Weights of a small GPT-style language model, trained from scratch on English Wikipedia.
Size: 20 layers, width 256, 8 heads of 64, MLP 704 GeGLU, vocabulary 5461, 23.6M parameters.
Architecture: LayerNorm before each block, rotary positions, no biases in attention or MLP, embeddings untied during training, normalized queries and keys, some layers without attention, local attention windows, shifted keys, gated attention, exclusive self-attention, capped logits.
Training: a variant of Muon for these matrices, 5890 steps.
Each number is 128 + 32 x the weight over the matrix's rms, rounded and kept within 0 to 255. Layers, rows and columns count from 0.

# layer 14 MLP down, 256x704, rms 0.0626, rows 58-97, columns 528-703
[[135 122 169 151 149  95 154  39 122  91  93 224 143 149 114 202  79 105 123 100 164 114 133 163 145 168  72 141 136 128  76 156 129 122 194  22  97 163  50 123   0  79  47 214  12 101 255 170 170 107 143 122 157 199 207 178  81 170  88 191  85 102 112  97 116 143  81 165 255 152 107 149 170  91 128  33 106 129 203 190  99 147  48 120  95 147  58 119 151 255  92  49 167  39 155  97 146 173 106 105 120 207  92 136  37  91 126  86 131 189 178 115 151 139 179  94  88 132 110 106  67  26 143 101 146  96 177  97 132  35  93 175  86 115  80 116 109 135  66 116  53 107 119  57 102 171 119  79 188 102 105  49  40  78  66 152 139  93 127 157  38 168 111 132 207 165 119 113 119  91 111 149 131 136 149  90]
 [132  76 155  98  81 106  79 164 100 157 157 100 130 102 112 159 141 129 115 121 121 150 108 116  99 154 117 119 104 141 126 102  89  99 118 215 161 170 125 125 103  60  67 147 163 155 172  98  84 141 157  88 133 125 149 118 119 134 168 101 130 134 163 131 118 118 114  80 146 146 162 125 100 187 184 128 138 177 100  87 108 153 106  95 133 123 131 138  47 104  78  99 112 133 106 165  60  55  84 149 173 179  99  69 137 207 132 105 113 174  94  69 195 153 116 141  91 131 137 170 136 158 115 146 144 137 122 146 119 149 104 100 102 179 107 116 122 174 147 124 123 162  66 100 144 154 100  52 114 130  94 149  93 145 121 153  89 130 173 122  69 153 144 123 173  84 157 148  86 159 150 117 144 152 113 113]
 [171 101 128 179  68 144 119 117 162 117 141 112 122 150 172 107  96 145 117 120 119 108 215 100 129 133 136 165 142 124 169 109 141 131 123 103 141 117 144 160 116 201 146 193 133 112 117 117 110 183 111  84 151 149 124 107 133 132 132 143 174  64 101 103 120 148 164 123 189 126 121  62 118 198 169 107 170 168 136 132 112 149 138 124 182 180 127 150 162 174 158 179 203 115 136 137 212  61 123 122 129 101 154 128 150 184  41  71 119 111 136  78 154 153 129  68 133 142 135  98 105 148 135 111 142 103 110 198 142  93  77 122 162  67 116 147 177 132 131 167  96 125 132 142 190 129 131 196 128 131 162 149  90 138 162  75 197 138 215 137 138 165 112 127 127 141  80 176 168 157 127  87 110 128 113 157]
 [117  91 141 129 114 152 160 127 120 116 148  82 133  77  85 122 136  92  78 134 136  97 129 145  89 142 186 113 144  99 124 117 143 208  79 162  28 206 169  71  92 155 105  94  66 148 102  78  91 154 185 117 124  91 153 132 147 121 131 114 111 164 106 139 113 110 112  89 166 127 121 177 119 132  76 117 102 144 148 152 141 118 117  87 142 129  97 175 116 142 124 154  91 123 114 143 153 115 143 126  65 145 199 155 141  94  88 177 108 204 103  90  95 118 173 147 107 144 114 121 153 159 112 154 123 152 101 132 157  76 136 106  76 183 184 104 167 102 117 157 160 185 155 106 132 116 155 161 108 152 122 130 116  87  93  96 158 145 124 107  68 152 116 137 111 123  97 117 135 183  83 185 141 172 115 144]
 [107  90 133 191 130 124 131 132 149 126 130 125 150 137 132 172  50 170 156 134 151 129 101 155  85 106 138 135 157  90 174  75  93 120 155 137  89  76 104 129 103 114 130 127 186 173 141 190 192 111 112 125 105 167 151  87 152  96 119 128 103  77 153 134 125 173 141 192 138 117 102 117  82 126 172  64 135 125 114 101  63 159 108  98 114 167 222 208 163 109 131 140 134 137 132 220 151 177 141 151 116 103  83  87  45 164 112 101 108  92 150 145 147 115 145 110 178 139 142 187  85 120 118 152 180 103 179 200 149 168  92 120 114 187 125 124 115 137 133  57  88 158 148 116 147 141 169 104 131  89 116 163 205 120 102 162 187 142 131 122 106 158 114 169  90  50 199  79 119 111  97 190 114 179 118 230]
 [174 250 119  96 108  86 139 139  61 124 107 101 145 189 177  95 101 146  93 164 145 199 108  74 119 111 142 137 133 184 125 136 144 128 141 114 141 126 110 155 162 178 111 162 129  59 125 142  91 100 157  98 138 110 113 201 159 101 103 178 116 191 109 152 121  60 155 123 145 107 105 120 165 177 121  91 183  47 127 148 122 172 127 151 115 175 105  92 156  88 147 142 118 118 135 159 100  84 123 145 166 164 220 137  88 117 123 144 174 151 222 110 160 174 123 175  78  77 135 112 140 161  83 139 130 113 148 177 168 126 119 116 138 158 158 120 159  95  80 139 143 201 111 142 122  69 128  97 171 125 177 146 147 148 169 106 174 152 141 106 215 118 133 111  66  89  71 148 154 101 160 126 147 133 113  95]
 [150  75  80 130 124 117 111 116 103 196 107 191 173 139 103 152  98 145  78 115  50 113 120 100 147 165 128 139 183  65 134 161  84 122 125 122 119 146 149 124 123 172 110 177 185 149 118  85  44 123 118 131 125 139 195 111 148 123 154 134 145 150 123 131 146 169 135 157  82 147 135 171 147 144  70  76  69 131 128 123 134 136 175 120 102 122  45 145 120  87 168 147 124  98 124 163  59 127 115 111 133 174 118 121  96  79  95 138  84  77 126 137 136 154 108  63 112 119 103 141  77 182 101 138  66 142 157 159 128 130 134 123 145 186 129 116 170  60 149 199 141 144 124 115 133 129 113 175  66 146 134 133 147 137  94  75  80 130 148  81 122 156 113 173 100 153 118 143 151 132 127 110 142 132 150 128]
 [145 126 145 111 127 121 166 142  53 153 118 101 115 109 115 147 153 140 118 118 158 152 175 134  98 126 106 106 168 119 103 135 132 184 153 142 117 116 138  90 104 113  74 113 177 130 167 144 124 120 112  81 104 151 155 164 131 152 101 169  81 156 135 120 124 130 102  60 163 156 124 131 142 102 176 124 149 130  95 165 111 179 157 124 153 128 121 100 136 164 102 156 194 105 132 143 142 150  92 107 142  75 130 141 103 205  92 181  87 129 157 153 111 120  44 111  82 119 134 147 171 143  58  93  60 134  91 133 163  77  86  94 178 154 172 134 144 153 155 111 113 116 111 145 153 109 130 124  95 142 143 129 193 111  90  94 101 101 161 115 157 115 166 109  80  91  91  48 174 140 102 114 119  92 158 112]
 [113 150 148 126  90 118  58  80 119  63 156 166 158 167 135 196  96 122 113  67 108 124 107 160 151 169  63 149 137 150 148 145 197 148 116  70 165  59 108 135 117 131 120 195 173 164 148 166 123  79 186 144 105  96 137 124 111 171 176 133 109 123 104 130  65 103  86  95 139  93 131  85 118 103 100 139  98 144 125 187 106 171  86 143  90 109  79 144 134 134  77 122 145 125 124  96 134 121 132 110 141 164 115 130 181 109 159 123 143 113 116 160  93 147 153 170 160 111 106 128 110  99 176 167 170 131 111 163 106  72 128 119 145 121 141 142 119 123 125 162  95 190 105  79 137  85  61 149 145 173  69 156 165 107 156 110 134 150 133 153 141 116  89  83  75 132  74 181 118  92 111 112 149 152 112  82]
 [140 142  63 160  72 151 137 121  93 172  96 169 159 118 178 145 189 153  59 113 173 110 109 119  94 128 115 156 177  92 144 142 182 115  97 126  95 207 117 182 131 159 128 141  88 114  82  66 165 160 133 103 111 136  92  75 121 153 146 107 137  71 101  84 131 144  88 135 106 133 139  90 144 220  59  86 104 159 140  94 140 167 145 122 120 140 166 146  89 120 119 170  94 150 123 130  97 143 125 107 150 121 131 121  49 144 122 166 154 163 121 202 117  85 120  81  77 134 147  99 141 168 107  90 169  97  94  28 148 120 124 183 152 128 102 111  82  75 149 170 128 103 136  63 153  87 158 201 149 157 193 190 110 127  92 159 144 119 141 144  97 123 136 164 179 134 132 114 140 153 146 139  51 115 153 191]
 [106 121 139 134 177  87 131 111 195  68 144 157 157 188 153  85  64 168 140 159 111 139 179  98  93 155 188 184 157 158 127 143 139 223 138 131 169 128  79 125  85 170 168 138  94 139  64 170  60  20 109 216 169  92  88 155 131 160  79 154 102 171 125  98 152  88 131  85 183 131 122 128  95  85 135  70 126 142  96 128 157 112 133 107  96 114 181 165 159  63 120 118 132  86  63 107  98 108 152 137 126 210 127 183 130 134 139  90 126 154 103  92 123 132 109 100 139 105 125  78 189 127 119 111  36 121 119 136  89 143 100 158 151 123 152 112 136  58 137 123 117  36 129 132 103 173 184 125  95 196 116 153 108 157 148 165  72 171 157  88 116 145  98 147  73 182 139 182 112  99 158 150 145 111 123 157]
 [170 130 130 156 193  93 113 206 113 138 106  62 217 105  64 126 108 201 130 138 132 153 127 184 112 164 126  73 139 143 184 154 164  86 109 122 124 130 121 160  91 123  93 159 147 104 129 127 153 177 141 146 162 128 111 131 130  60  92 158 134 108 148 102  58 111  91 123 136 131 165 160  77 124 110 101  92 189 174 170 159 175 149 184 117 160  93 128 172  69 150  65 105 121 163 172 141 173 181 128 123 167 169 191 112  95 165 164  80 158 112 110 129 119 181 133 109 121 118  52 142 104 100 141 117 105 173 146 117 135  88 101 119  51 102 134 204  94  98 134 131 124 104 177 110 145 101 128 119  98 102 119 126  76 146 108 137 166 137 157 119  79  90 137 167  78 159 166 123 122 161 137 154 139 178  71]
 [121  76 129 108 122  90  76  96  88 164 153 121 142 135 107  65 131 121 137 128 113 149 163 147 184  90 128 131 132 175 102 159 101  98 165 107 109  77 148 114 138 119  95 131 107 159 110 132 155 107 118 146 114 135 147 123 112 118  89  89  65 161 172 153 160 166 119 179 162 183 102 185 149 162 135 135  59 108 147 110 156 112 117 105 117 123 113 105  62 112 134 114 125 113 180 120  62 128  95 165 118 147 132 115 146  80 143 130 126 164  34 160  90  58 147 167 133 112 139 167 124 110 134 145 108 167 202 221 162 140  62 149 189 105 124 140 108 142 137 156 130  83 107  65 155 142 107 144  95 138 149 141 170 126 171 124 174 149 149 182  99 130 138  77  95 165 205 113 125 140  63 149 106 168 117  90]
 [ 61 179 112  86 171 165 124  99  68  77 145 195 141 129 165 104  89 203 147 113 113 135 120 165  99  69  98 144  97 134 114 132 105 127  78 177   7 161 161 160 119  74 189 122  95 102 127 134 101 131 125  77 122 149 126 129 103  96 108 115 175 116 129 112 104 122 126 130 123 102 129 121 139 163  97 110 129 147 152 136 135 191 131 126 145 120 153 118 164 113 221  49 136 193 135 154  80  51 123 108 154  83 140 130 153 131 125 165 139 154 114 139 116 141 166 140 100 147 143 111 125 132 134 154 188 139 160 155 138 115 160  99 185 135  99 118 136 143 111 132 167 202  96 130 120 109 137  93 130 105 133 138 133 132 135 157 107 135 134 123 131 200  98 117  98 124 165  97 114 119 121 132 106 137 108 157]
 [ 78  75 137 108 139 126 155 143 218 135 107 118 164 118 107 119  97 164 171 125 156 109 125  84 155 203 125 124 121 141  84 174 102 145 131 148 101 127 188 125 177 164 141 184  81 122 105 168 132 161 126 107 129 121 106 107 137 163 117 101 161  73 112 105 101 118 102 125 129  63 108  91 183  59 104 146 131 151 105  79  89  92 142 186 130  92 150 132 165 119 132 167 127  88 101 105 107 140 122 129 127 156  92  93 142 117 113 145 136 116 135 129 174 107  96 140 104 149 129 173 140 140 149 168 145 175 153 144 131  96 161 116 107 151 150 130  94 143 108 156 100 148 133 105 179 140  89 131 124 161 131 182 103 157 129 131 180 137  99 111 149 147 176 135 151 116 114 147  87  89  94  93 146 132 124 116]
 [127  98  68 121 125 115 166 140 167 142 102 122 168 178  49 178 165 137 162 111 177 157 126  88 167 128 130 107 128 136 107  44 177 195 111 164  62 177 142 160  83 152 135  81 139 101 106 122 113 139  99 138 114 138 162 121 158 143 130 114 120 173  75 165 141 104 119 148 122 161 123 109  92 115 124 110  99 151 178  94  77 136  82 146  79  80 100  98 118 105 183  40 147 162 102 165 150 132 184 130 140 124 112 136 134 146 131 146 142 167 140 107 114 117 107 137 118 128 138 147 125 160 124  96 109 112 122 119 106 134 171 108 106  97  73 114 147 132 161 142 115  72 158 138 156 132 140 143 144 126 139 118  47 119 184 124  93 142 190  82  98 146 104 148  68 133 114 133  99 136 128 107 148  71 149 161]
 [192 140  80 125 148  97 151 172  71  86 152 146 162 128  82  97 122  98 145  65 153  51  99 108 130 170 118 118 153 130  83  90 150 135 124 115 160  92 126  83 113 187 125 116  59 122  83 151 109 145 147 185 126 157 158 152 144 157  95 119 124 162 175 130 117 114  58 126  86 129 127 159 144 162  78  88 112 240 162 131 173 103 152 174 110  94 129 119  97 114 128 146 135 122 143 105 107  54  68 146 116 129 132 142  95 146 138 187  95 155  81 103 124 114 121 143  88 186 106 104 112 164 150 130 106 107 196 187 107 162 100  67 139  86 105 153 125 182 168  92 135 145 147 124  54 124 106  92 104  84 105 129 115 132 165 123 158 142 165 151 166  74 177 157 169  86 189 160 151 155 114 159 125 124 132 134]
 [156 106 154 157 119 110 114  97 231 123 141 148 149 187 153 150 135 144  88  92 170 130 103 189 139 111 165 121  86 147 197  86 123 164 130 175 149 152 123  52 111 163 137 117 137 116  89 165 129  43  77 157 130 115 156  92 129 106 132 108 132 152  81  93  91 141 119 177 181 182 138 167 148 166 103 191  92 130 132 217 155 111  91 107 114 156  88 189 190 159  80 126 236 182 154  76 130 134  97  98 114 132 149 138 144 109  66 158  77  91 156 103  93 164 127  88 131 123 117 106 109 160 132 118 133 164 132 133 108 107  41 124 139  77 105 127 117 110 111  95 170 146 155 125 146 138 150 181 126  86 137 118 162 125 110 154  93 151  46 130 187  83  49 193 139 129  88 145 148 136  71 131 161 151 126  86]
 [129 134 115 111 188 120 137  80 170  87 105  92 165 163 162 126 199  87 112 163 151 122 127 129 163 144 111 139 100 131 141 119 150 128  97 131 145 127 112 107 101  82 147 146 154  90  95 131  51 132 135 138 146 122 150 186 139 104 153 112 141 144  60 123 158 144 151 102 157 112 131 180 146  40 144 148 177 134 156 165 147 115 143  74 116 148  92 126 143 137 145 147 122 116 173 118 138 148 103 116 153  80  85 110 158  72  65  52 153 104 168 156 122 118  91 112 131 130 111 117 172 135  59 151 156 129 200  91 174  82 137  94 157 137 153 156 101 170  72 109  94 148 100 159  26 111 106 160 122 152 125 139 147 124 127 162 141 138  88  67 126 140 119 142 162 183 184 102  83 105 154 135 141  82 122  12]
 [151 160 180 153  87 169  58 153  99 111 154 155  68 124 130  98 150 130 135 156 136 167 122 108 123 135 122 153 162 117 116 100 154 170  70 137 147  61 139  73 138 110 128  74 138  92 134 155 148 207 139 164 106  87 107 128 126 147 103 149 121 183 143 134 117  85 146 156 179  89  26 133 199 148 152  90 138 123 125 164 136 120 113 127 126  90 147 134 158 131 154 112 147 170 111  85 131 158 157 127 140 127 114 101 169 119 179  73 141  95 167 151 228 183 133 118  80 137 121 122 120 116 121 176 115 145 112 143 117 132 141 173  97 160 105 114  98 140 133 140 112 120 155 150 129  85 109 143 142 143 110 151 166 179 142 103 126  69 146 127 124 130 106 153 148  91  93 130 110 169 160 139 147 158 133 108]
 [136 107 210 139 115 180 126 109 127 121 125 169 186 138  73  85  77 117 151 211 150  77 148 111 113  84 183  94 125 108 205 123  86 180 178 146 153 131  85 108 159 106 130 172 142 189 166 116  95 124  77 156 127 145  95 107 120 124 124 132 149  77 176 124 118 149 186  96  83 125 163 103 111 143 164 116  73 129 163 126 122  95 157 157 113 153 115 143  84  57 138 119 187 129 172 112 126  36 145 123 131  79 146 131 180 128 155 155 167 121 110 112 156  77 140 101 167 107 107 199  97 140 213 143 110 139 105 124 134 167  92 136 169  84 128 143  98 137 101 151 101  88 167  89  93 107 159 122 119 137 129 129 134 191 175 163 165 147 154 105  99 135 146 124 130  84 135  87 182 139 109 146  45 141  92  91]
 [134 143 132 168  97 125 128 122 201  91 173 161 163  84 108 237 111 117 173  81 122  90 114  82 161 120 120 131 143  99 156 156 125  97 152 179 182 138 141 143 193 166 138 167 108  80 112 102  94 174 175 110 123 131 187 147 146 140 164  75 153 114  97 116  77 165 165  99 189  66 191 164 120 183  71 176 111 134 124 152 124  89 132 128 107 149 116 130 108 124 107  95 129 122 142  68 148 122 144 130 131 165 142  91 135 104 144 103  97  58  90 115 187 123 122 136 155 114 123 108  87 160 115 131 151 115 158 135 129 132 138 155 141 200 109 104 122  36  95 166 169  86 143 134 112 144 149 137 102 122 154 141 197 123 123 124 110 116 113 123 117  74 122 152 185 152 135 157 126 151 133 101 118 174  82  98]
 [144 109 123 156  96 121 136 131 147 156  91 152 154  47 195  90 100 188 106 107 122  95 114  71 132 131 193 131  79 145 115  99 150 141 133 159 103 134  81 169 171 133 137 208  87 166  61 104 132 146 125 148 102 124 126  83 143 146 166  92 128 116  93 104 150 129 105 139 128 128 180 123 180  81 101 129 122 110 130 142 147 178 143 114  66 172 104 117 104 130 101 146 160 130  91 139 141 135 103 138 131 164 116  96 116  80 115 134 144 199 123 153 127 110 133  97 135 132 141 111 101 114  94 163 111 143 165 133 150  67  89 113 184  67 131 146  94  90 107  78 119 117 162 147 121 174 149  38  93  52  76 165 156  70 144 100 104 126  99 107 129  59  86  94 133 112 110 109 124 111 154  73 144 113 184 134]
 [108 152  87 101 113 124 166 105  94 124 130 128  52 134 133  94  71  96 113 121 105 129 157 168 137 145 124 117  97 161 156  96 122 130 119 173  80 125 115 137 145 162 140 159 149 129 170 117 123 152  77  83 112 102 144 200 132 132 178 124 112 150 172 135  38 134 149  92 102  71 106  77 137  81 142 119 141  93 122 135 138 154 141 157 127 102 140 134 131 118  62  65 153 139 142 137 164 114 113 146  66 114 164  92  99 152 115  58 132  78 141 126 138  96 183 135 118 163 129 169 105 141 157 153 169  63 130  96 119 134 132 122 204 129 115 123 159  93  90 117 148 157 129 168 125  76 127 105 108 163 162  92  91 149 119 137 116 166  89 119 140 153  91 161 115  72 114 117 110 137 106 122 145 109 124 159]
 [169 128  97 158 141 155  91 122  86  82 149  95 154 174 159 110  97 164 114  82 116  91  97 116 107 133 148  83  94  51 118 171 138 152 119 157  56 127 106 133 143 121 175  83 135 169  81 130  71  82 141  60  87 164 136 108 118  88 139 122 107 140 160  94  73 190 129  80 180 102 102 167 127 154 151 159  89 124 149  59 119  94 167 116 133  84 136 138 159 139 113  75 146  98 143 124 117 154 112 101 187 105 146 106 113 116 162 103 158  81 228 160 119 109 163 126 105 156  82  43 145 173 104 126 154 170 138  78 131 126 106 158 106 109 108 122 145 150 117  59 160 108 118 130  81 141  82 144  74 102 114 104  86  39 141  96  98 119 103 117 138 110 162 108 100 174 142 163  89  93 156 137 159 150 125 124]
 [193 144  84 170 184 162 131  66 133 139 176 108  78 152 116 153 172  83 102  91  91 117 131 154  83 132 116  82 150 192 109 140 145  88 143 111 194 186  60 191  87 153 177 111  63  59 144 120  84  96 164  57 120  89 161  72 113  94 202 192  75 158 117 126 175 113 116 190  95  95  98 159  35 126  78 131 148  66 112 124 113 111 128 125 149 147 157 121 106 136 125 139 138 105  83 134 136 113 102 184 166 169 116 105 109  95 106  80 126 138 109 143  50  64 148 109 119 117 125 115 134 130 156 120  90 120  63 118 122 113 139 167 107 127 199 122 119 137 125 101 143 112 126 167 118 160 159 182 143 118 181 102 111 157  90 175 127 149 116 110 106 129 104 136  96  99 154 138 117 151 160 150 133 150 106 157]
 [223 153 200 104 183  73 132 109 118 129 134  45 118 117 140  81 121 142  92 150  94 202 123 105 117 114 128 121 134 122 126 164  89 110 110 140 150 159 147 103 156 103  96 108 166 163 110 131  88 173 155 124 139 121 161 153 103 122 100 137  99 133 172 140 142 107 103 167 111 140 110 127 143  92 113  89 158 140 121 206 161 161 153 155 110 142 145 125 100 106 170 133  95 140 126 168 154 137 116 107  96 151 143 203 124 128 117 146 154 122 156 117  91 144  79 163 174 143 127 170  93 130 103 161 108 107 126 134 107  94  98 171 164 154 110 154 128 142 187 111 128 119 100 122 123 132 144 151 140  97 126 128 127 118  61 176 123 122 119 139 171 117  98 117 122 107 113 108 143 100 128 158  85 140 181 162]
 [ 97 103 102  92 204 128  59 130 175 125 148 161  82 113 191 160 122 122 116 128 133 125 130 110 130  86 139 153 119 100  81 100 131 173 176  74 161 126 120 136 136  79 109 105 100 120 136 145 140 168 112  52 152 152 200  46 127 137 113  76 168 117  97 183  90 107 109 150 100  79 146 211 160 166 147 160  85 125 111 134 157 117  88 114 172  73 144 180 137  90 115  82 142 139 145  43  72 100 174  87 148 178 139 119 186 216 146  75 159  89 164 134 150 159 115 138 115  72 126 107 114 210 154 154 104 161 182  99 122 164 151 127 172 167 179 138 156 123 122 106 138 132 110  64 127 164 140 196 127 161 175 167 134 178  93  88 148 153 178 148 116 115 129 152 153 108 145 114 109 123 122 132 133 146 147  97]
 [129 111 122 112 136 178 152 137 140  91 136  64 163 169 115 121  95  90 128  83 109  86 112 114 152 181  51  65  38 107  65 122 136 123 102 139 122 114 108  91 108 153 101 106  65  51 148 127  87 166  92 152 161 115 140 115 126 165  64 111 127 105  50  88 155 146 110 147 102 145  95  22 133 144 127 114 181  99 127 149 155 105 160  67 108 164 194  96 141 158 117 132  98  80 135  97 156  98 171 152 147  79 148 128 123 115 174 119 138  51 193 130 143  42 176 148 184 187 107 170  67 128 171  79 153 154  93  99 113 126 154 120  71 174 119 163 142 155  65 106 117 113 138 138 118 166 147 113 117 121 121 141 136 116 190 133  80 105 100  80 122 140 109  99 135 184 118 132  80 133 171 166  96 128 135 112]
 [134 148 157 212 117 113 185 172 179 130 149  55 178  70 160 113 152 113 131 140 192 111  69 169 142 122 120 146  89 160 129  85 127 104 104 119 110 108 129 173 184  68 104 173  98  93 144 123 139 162 136 165 119  94   0 158 109 109 139 150 163 159 184 162 170 123 142 122 139 142 164 157 136  72 141  67 200 153 127  84 129 127  81 126 121 108 112 184  13  41 101 139 160 104  96 116 127  93 169 149 152 161 120  95 145 107 142 172 101 121 174 116 159 112  17 145  79 143 138 213 163  90 166  95  90 130 129 129 158 203 197 112 110 146 127 140  87 128  97 166 193 157 140 125 159 119 134 150  92  55 132  90 128 123 109 180 112 133 124 137  90 102 152 158 113 119 142 188  53 142 174  93 114  56 142 147]
 [190 143 155  88 172  91 161  64 149 132 139 204 140 143 130 140 143 110  81 156 119 159 138  83 119 110 160 134  99 144 116 139 121 164 134 152 113 113 158 160 178 110 130 124 168 122 153 126 195 114 133 127 136  76 163 126 122  90 140 119 187 106 111 172 122 136 167  86 138  90 132 176  86 184 152 191 108  87 159 122 129 125 135 134 121 145 131 133 141  89 151  94 132  85  77 102  46 147  83 139 123 158  81 141 138  94 117 121 146 121  72  91 126 120 149 130 138 103 146  99 104 105 124 130 149 159 155  84 117 162 152  63 135 156 140 126 141 105 102 127 103 171  83 138 118 148 121  57 140 186 152 161  97  77 135 162 140 129 122 153 154 146 131 137 171 118 115 105  96 129 128 133 176 162 159 130]
 [114 117  53  72 150 117 121 147 181 181 125 109 124 102 114 185 107 140 105  94 118 164 149 158 156 113 104 108 142  98  92 152 151 183 152 155 149 167 146  98 100 121 118 189 160 132 121 121 189  74  90 178  99 140 135 180 127 130 157 134  96 116 133 188 169 128  99 107 174 111 108  69 128 144 122  90 199  82 107 171 123 110  88 111 127 108 156 139 126 141 144 127 129 167 114  81 169 123 150 149 142 158 125 101 170  98 131 116 156 155  81 201 192 141 121 128 124  99 130  98 157 104 230 150 112 141 218 169 111 142  98 120 143 162  82 131 145 179  82 111  91 141 138 111 178 102 197 104 132 116 129 161 103  82  71  58 143  87 206 139 171 101  91 110  94 168 111 158 161 104 109 125 139  70 132 130]
 [ 87 154 139  80 108  75 148 170 141 142 133 156 139 175 141  75  98 106 131  87 158 181 130 120 108 111 146 134 154  88  80  45 179 138 156 125 102 119 124 170  99 122  80 130 216 114 110 136 158 119  73  74 142 157 101 203 141 103 185 176  98 171  96 161 133  87 185 102 112 106 115  73 137 168 153 184 120 148  65  87 170 194 101 132 117 110 122 135 163 140 100 148 153 146 148  79 128 164 130 158 115 125 145 111 171 191  70 151 146 115  55 120 109  39 137 112  92 171 183 109  87 138  78 129 135  47 156 140 127  46 126 185 142 141 109 118 163 103 127 127 156 135 175 159 177 108 115  97 102 107 127 120 163 133 142 102 111 130 133 159  73 123 126 113 157 134 157  32 139 137 108 159  95 127 148 111]
 [ 75  83 106 142  77 156 143 119 105 111 122 121 180  67 121 131 145 107 176  84 103 127 156 160  70 116 131 116 119 129 135 101 217 116 154 129 135 144 107 105 119 161 122 149 105  96 119 170 142 175 147 112 111 112 109 136 135  91 131  43 107 166  89  56 126  90 115  66 124 165 139 122 204 125 143 156 152 177 121  87 152 105 122  90 136 127 110 175 143 173 201 110  99 124 134 145 125  93 101 107 122 124 137 160  74 182 154 176 107 126 122 103 102 107 110 122 129 133 146  97 130  99 131 135 108 104 104 158 124 160 128 105 101  95  71 108  57 141 152 112 113 135  92 129 146 146 168  99  90 127 131 168  73 174  63 166  57 141  88 100 153 180 176  64 148 157 104 146 139 124 103 109 125 183 162 110]
 [238 168 108 123 137 176 176 106 146 156 108 154 160 137 122  80 119  90 143 125 134 129  98 105 114  99 101 139 160 152 100 175 112  71 147 137 108  88 138 128 125 128 121 145  98 158 163 129  90 148 107 127 106 102 145 168 133 173 125 122 111 122 154 201 134 165  92 101 148  89 130 107 190  86  70  76 127 125  88 141  84 125 192 119 106 157 124  87  97 118 147  89 173 136 125  84  96 142 127 137  84  99 115 127 148 194 126 157 146 145 172 139 127 124  94  80 144 143 164  71  79  98 144 127 149 175 167 191 105 120  71 147 188 115  77 113 106 150 117 136  99 124 116  74  98 132  42 153 104 137  44 178 124 116 128 116 159 170 165 120 147 116 113 114 173 137 127 150 109  35 129 133 115 142 133 127]
 [185 132  80 178 139 146 122 137 153 129 130 146 136 148 128  71 201 116 102 188 131  98 118 129 113 121  87 131  96 110 149 146 108 136 114 105  67  94 172  78 136 136 119 136 119 147 138 143 112  94 124 129 113  94 207  82 135 164 163 145 149 107  84 138 162 126 106 121 123 134 106 140 141  95  90 200 154 114 119  94 125 150 144 125 124 105 176 158 149 170 118  83  82 127 125  53 158 146 137 159  75 141 133 110 120  97 181 110 169 136 152 105  89 138  78 130 165 169 155  92 122 128 129  89  37  55 146 150 102 166 121 101 113 137 169 121 131 114 131 152 153 125 152  50  69  72 167  83 123 128 106 134 132  79 111 144 142 107 179 142  78  69 158 141 127 136  70 192  21 174 164 132 101 140 160 137]
 [179 148 165  95 117 131 149 149 166 180 128 131 171 132 131 139 130  58 135  94  95 140 111 159 131 179 140 151  90 162  83 161 105 110 138 121 102 170  92 133 130 113 170 110 126  96  71 116 132  79 171 140 120  99  84 134 129 135 135  91 110 101 127 139  96 146 197 127 134 101 169 165  76 171  95 106  82 111 101 139 132  94 141 153 118 127 117 115 142 112 187 140 143 107 137 153 147  89 121 123  62 126 138  73 113 209 135 107 117 106 111 125 117 134  93 144  95 170 115  96 125  64 144 162 103  98 159 145  79 168 144 141 171 135 112 112 135 129 117 121 152  92 158 106 113 130 139  67 114 122 119 171 191 105 116 117 143 149 169  54 174 126 112  84 135 152 131 102 172 137  69 127  95 128 153 124]
 [113 124 107  94 170 171  99 152  72 154 128 146 169 134 150 168 102 255  99 127 160 152 174 110 129  90 105 102 150 106  90 162  70  95 113  87 149 115 141 102 152 149 155 112 146 167 149 120 113 165 118 129 136 148 144 165 139 145  75  78 108 178 107 127  92 112 135 129 140  91 109 142 142 104  99  86  85 178  62 138 146 142 117 161 101 163 144 151  89 114 132  84 189 105  74 101 164 163  92 144 113 133 103  89 175 135  93 153 159 120 145  93 122 138 182 100 170 133 115 182 125 199  60  66 134 103 196  30 158  43 111 104  74 173 103 134 154 123  88 204 120 142 162 100  82 175 145  67  72 183 104 103  95 143  87 124 129 134 132 109 160 134 143 139 138  60 116 138 127  93 182 136 164  34 106 168]
 [127 112 193 111 118 130 108 106 146 124 122 166 129 107 133 110  67 179 115  96 143 130  90 141 106 150 109  93  45 147 112  98 113 141 188 128 101 115  84 189 148  98 146 105 124  81 101 177  82 129 121 139 147 113 200  93 125 133 127 100 131  87 149 116  73 112 118 154 135 187 124  69 101 111 177 116 142 137 129 175 174  90 152 121  92 132 126 136 153 133 187 128  75 113 168 144  77 209 177 118 104 120 102 158 133 160 104 173 131 165  86 150 132 132 120 119 125 113 153 119 109 115  75 159 143 139 109 161 100 100 112 125  96 117 147 123 121 135 155 133 178 170  90 124 196 167  90 106 113 112 138 120  79  84 103  85 124 167 147  72 123 108  69 137 109 136  81 101  82 112  91 102 158 122 112 120]
 [141 116 107  81 103 114 178 101  95 157 163 188 196 128 169 114 109 165  65  73 158 151 140 149 147 182 145 148 103 115 154 124 133 132 101 178  86  74 131 147 139 164 116 140 147  83 166 111  90 188 125 137  90 118 121 190 146  37 129 118 159 137  87 116 132 139 117 143 141 124 140 169 132  72  79 183  95 133 109 142 136 128 129 165 142 149 179 160 126 218 182 122 166  91 115 181 115 141  75 118 199 163 105  81 160 110 116  88 126 101 125 103 186 127 117 104 158 162 125 105 134 164 135 124 123 138 126 173 150 150  94 139  82 143  86 121 149 167 101 177 113 134 120 135 135 166 137 135  80 156 145 157 149 151  99 148 123 183 113  89  72  85 166 131  97 119 123 112 138 152 132  94 153 130 105 127]]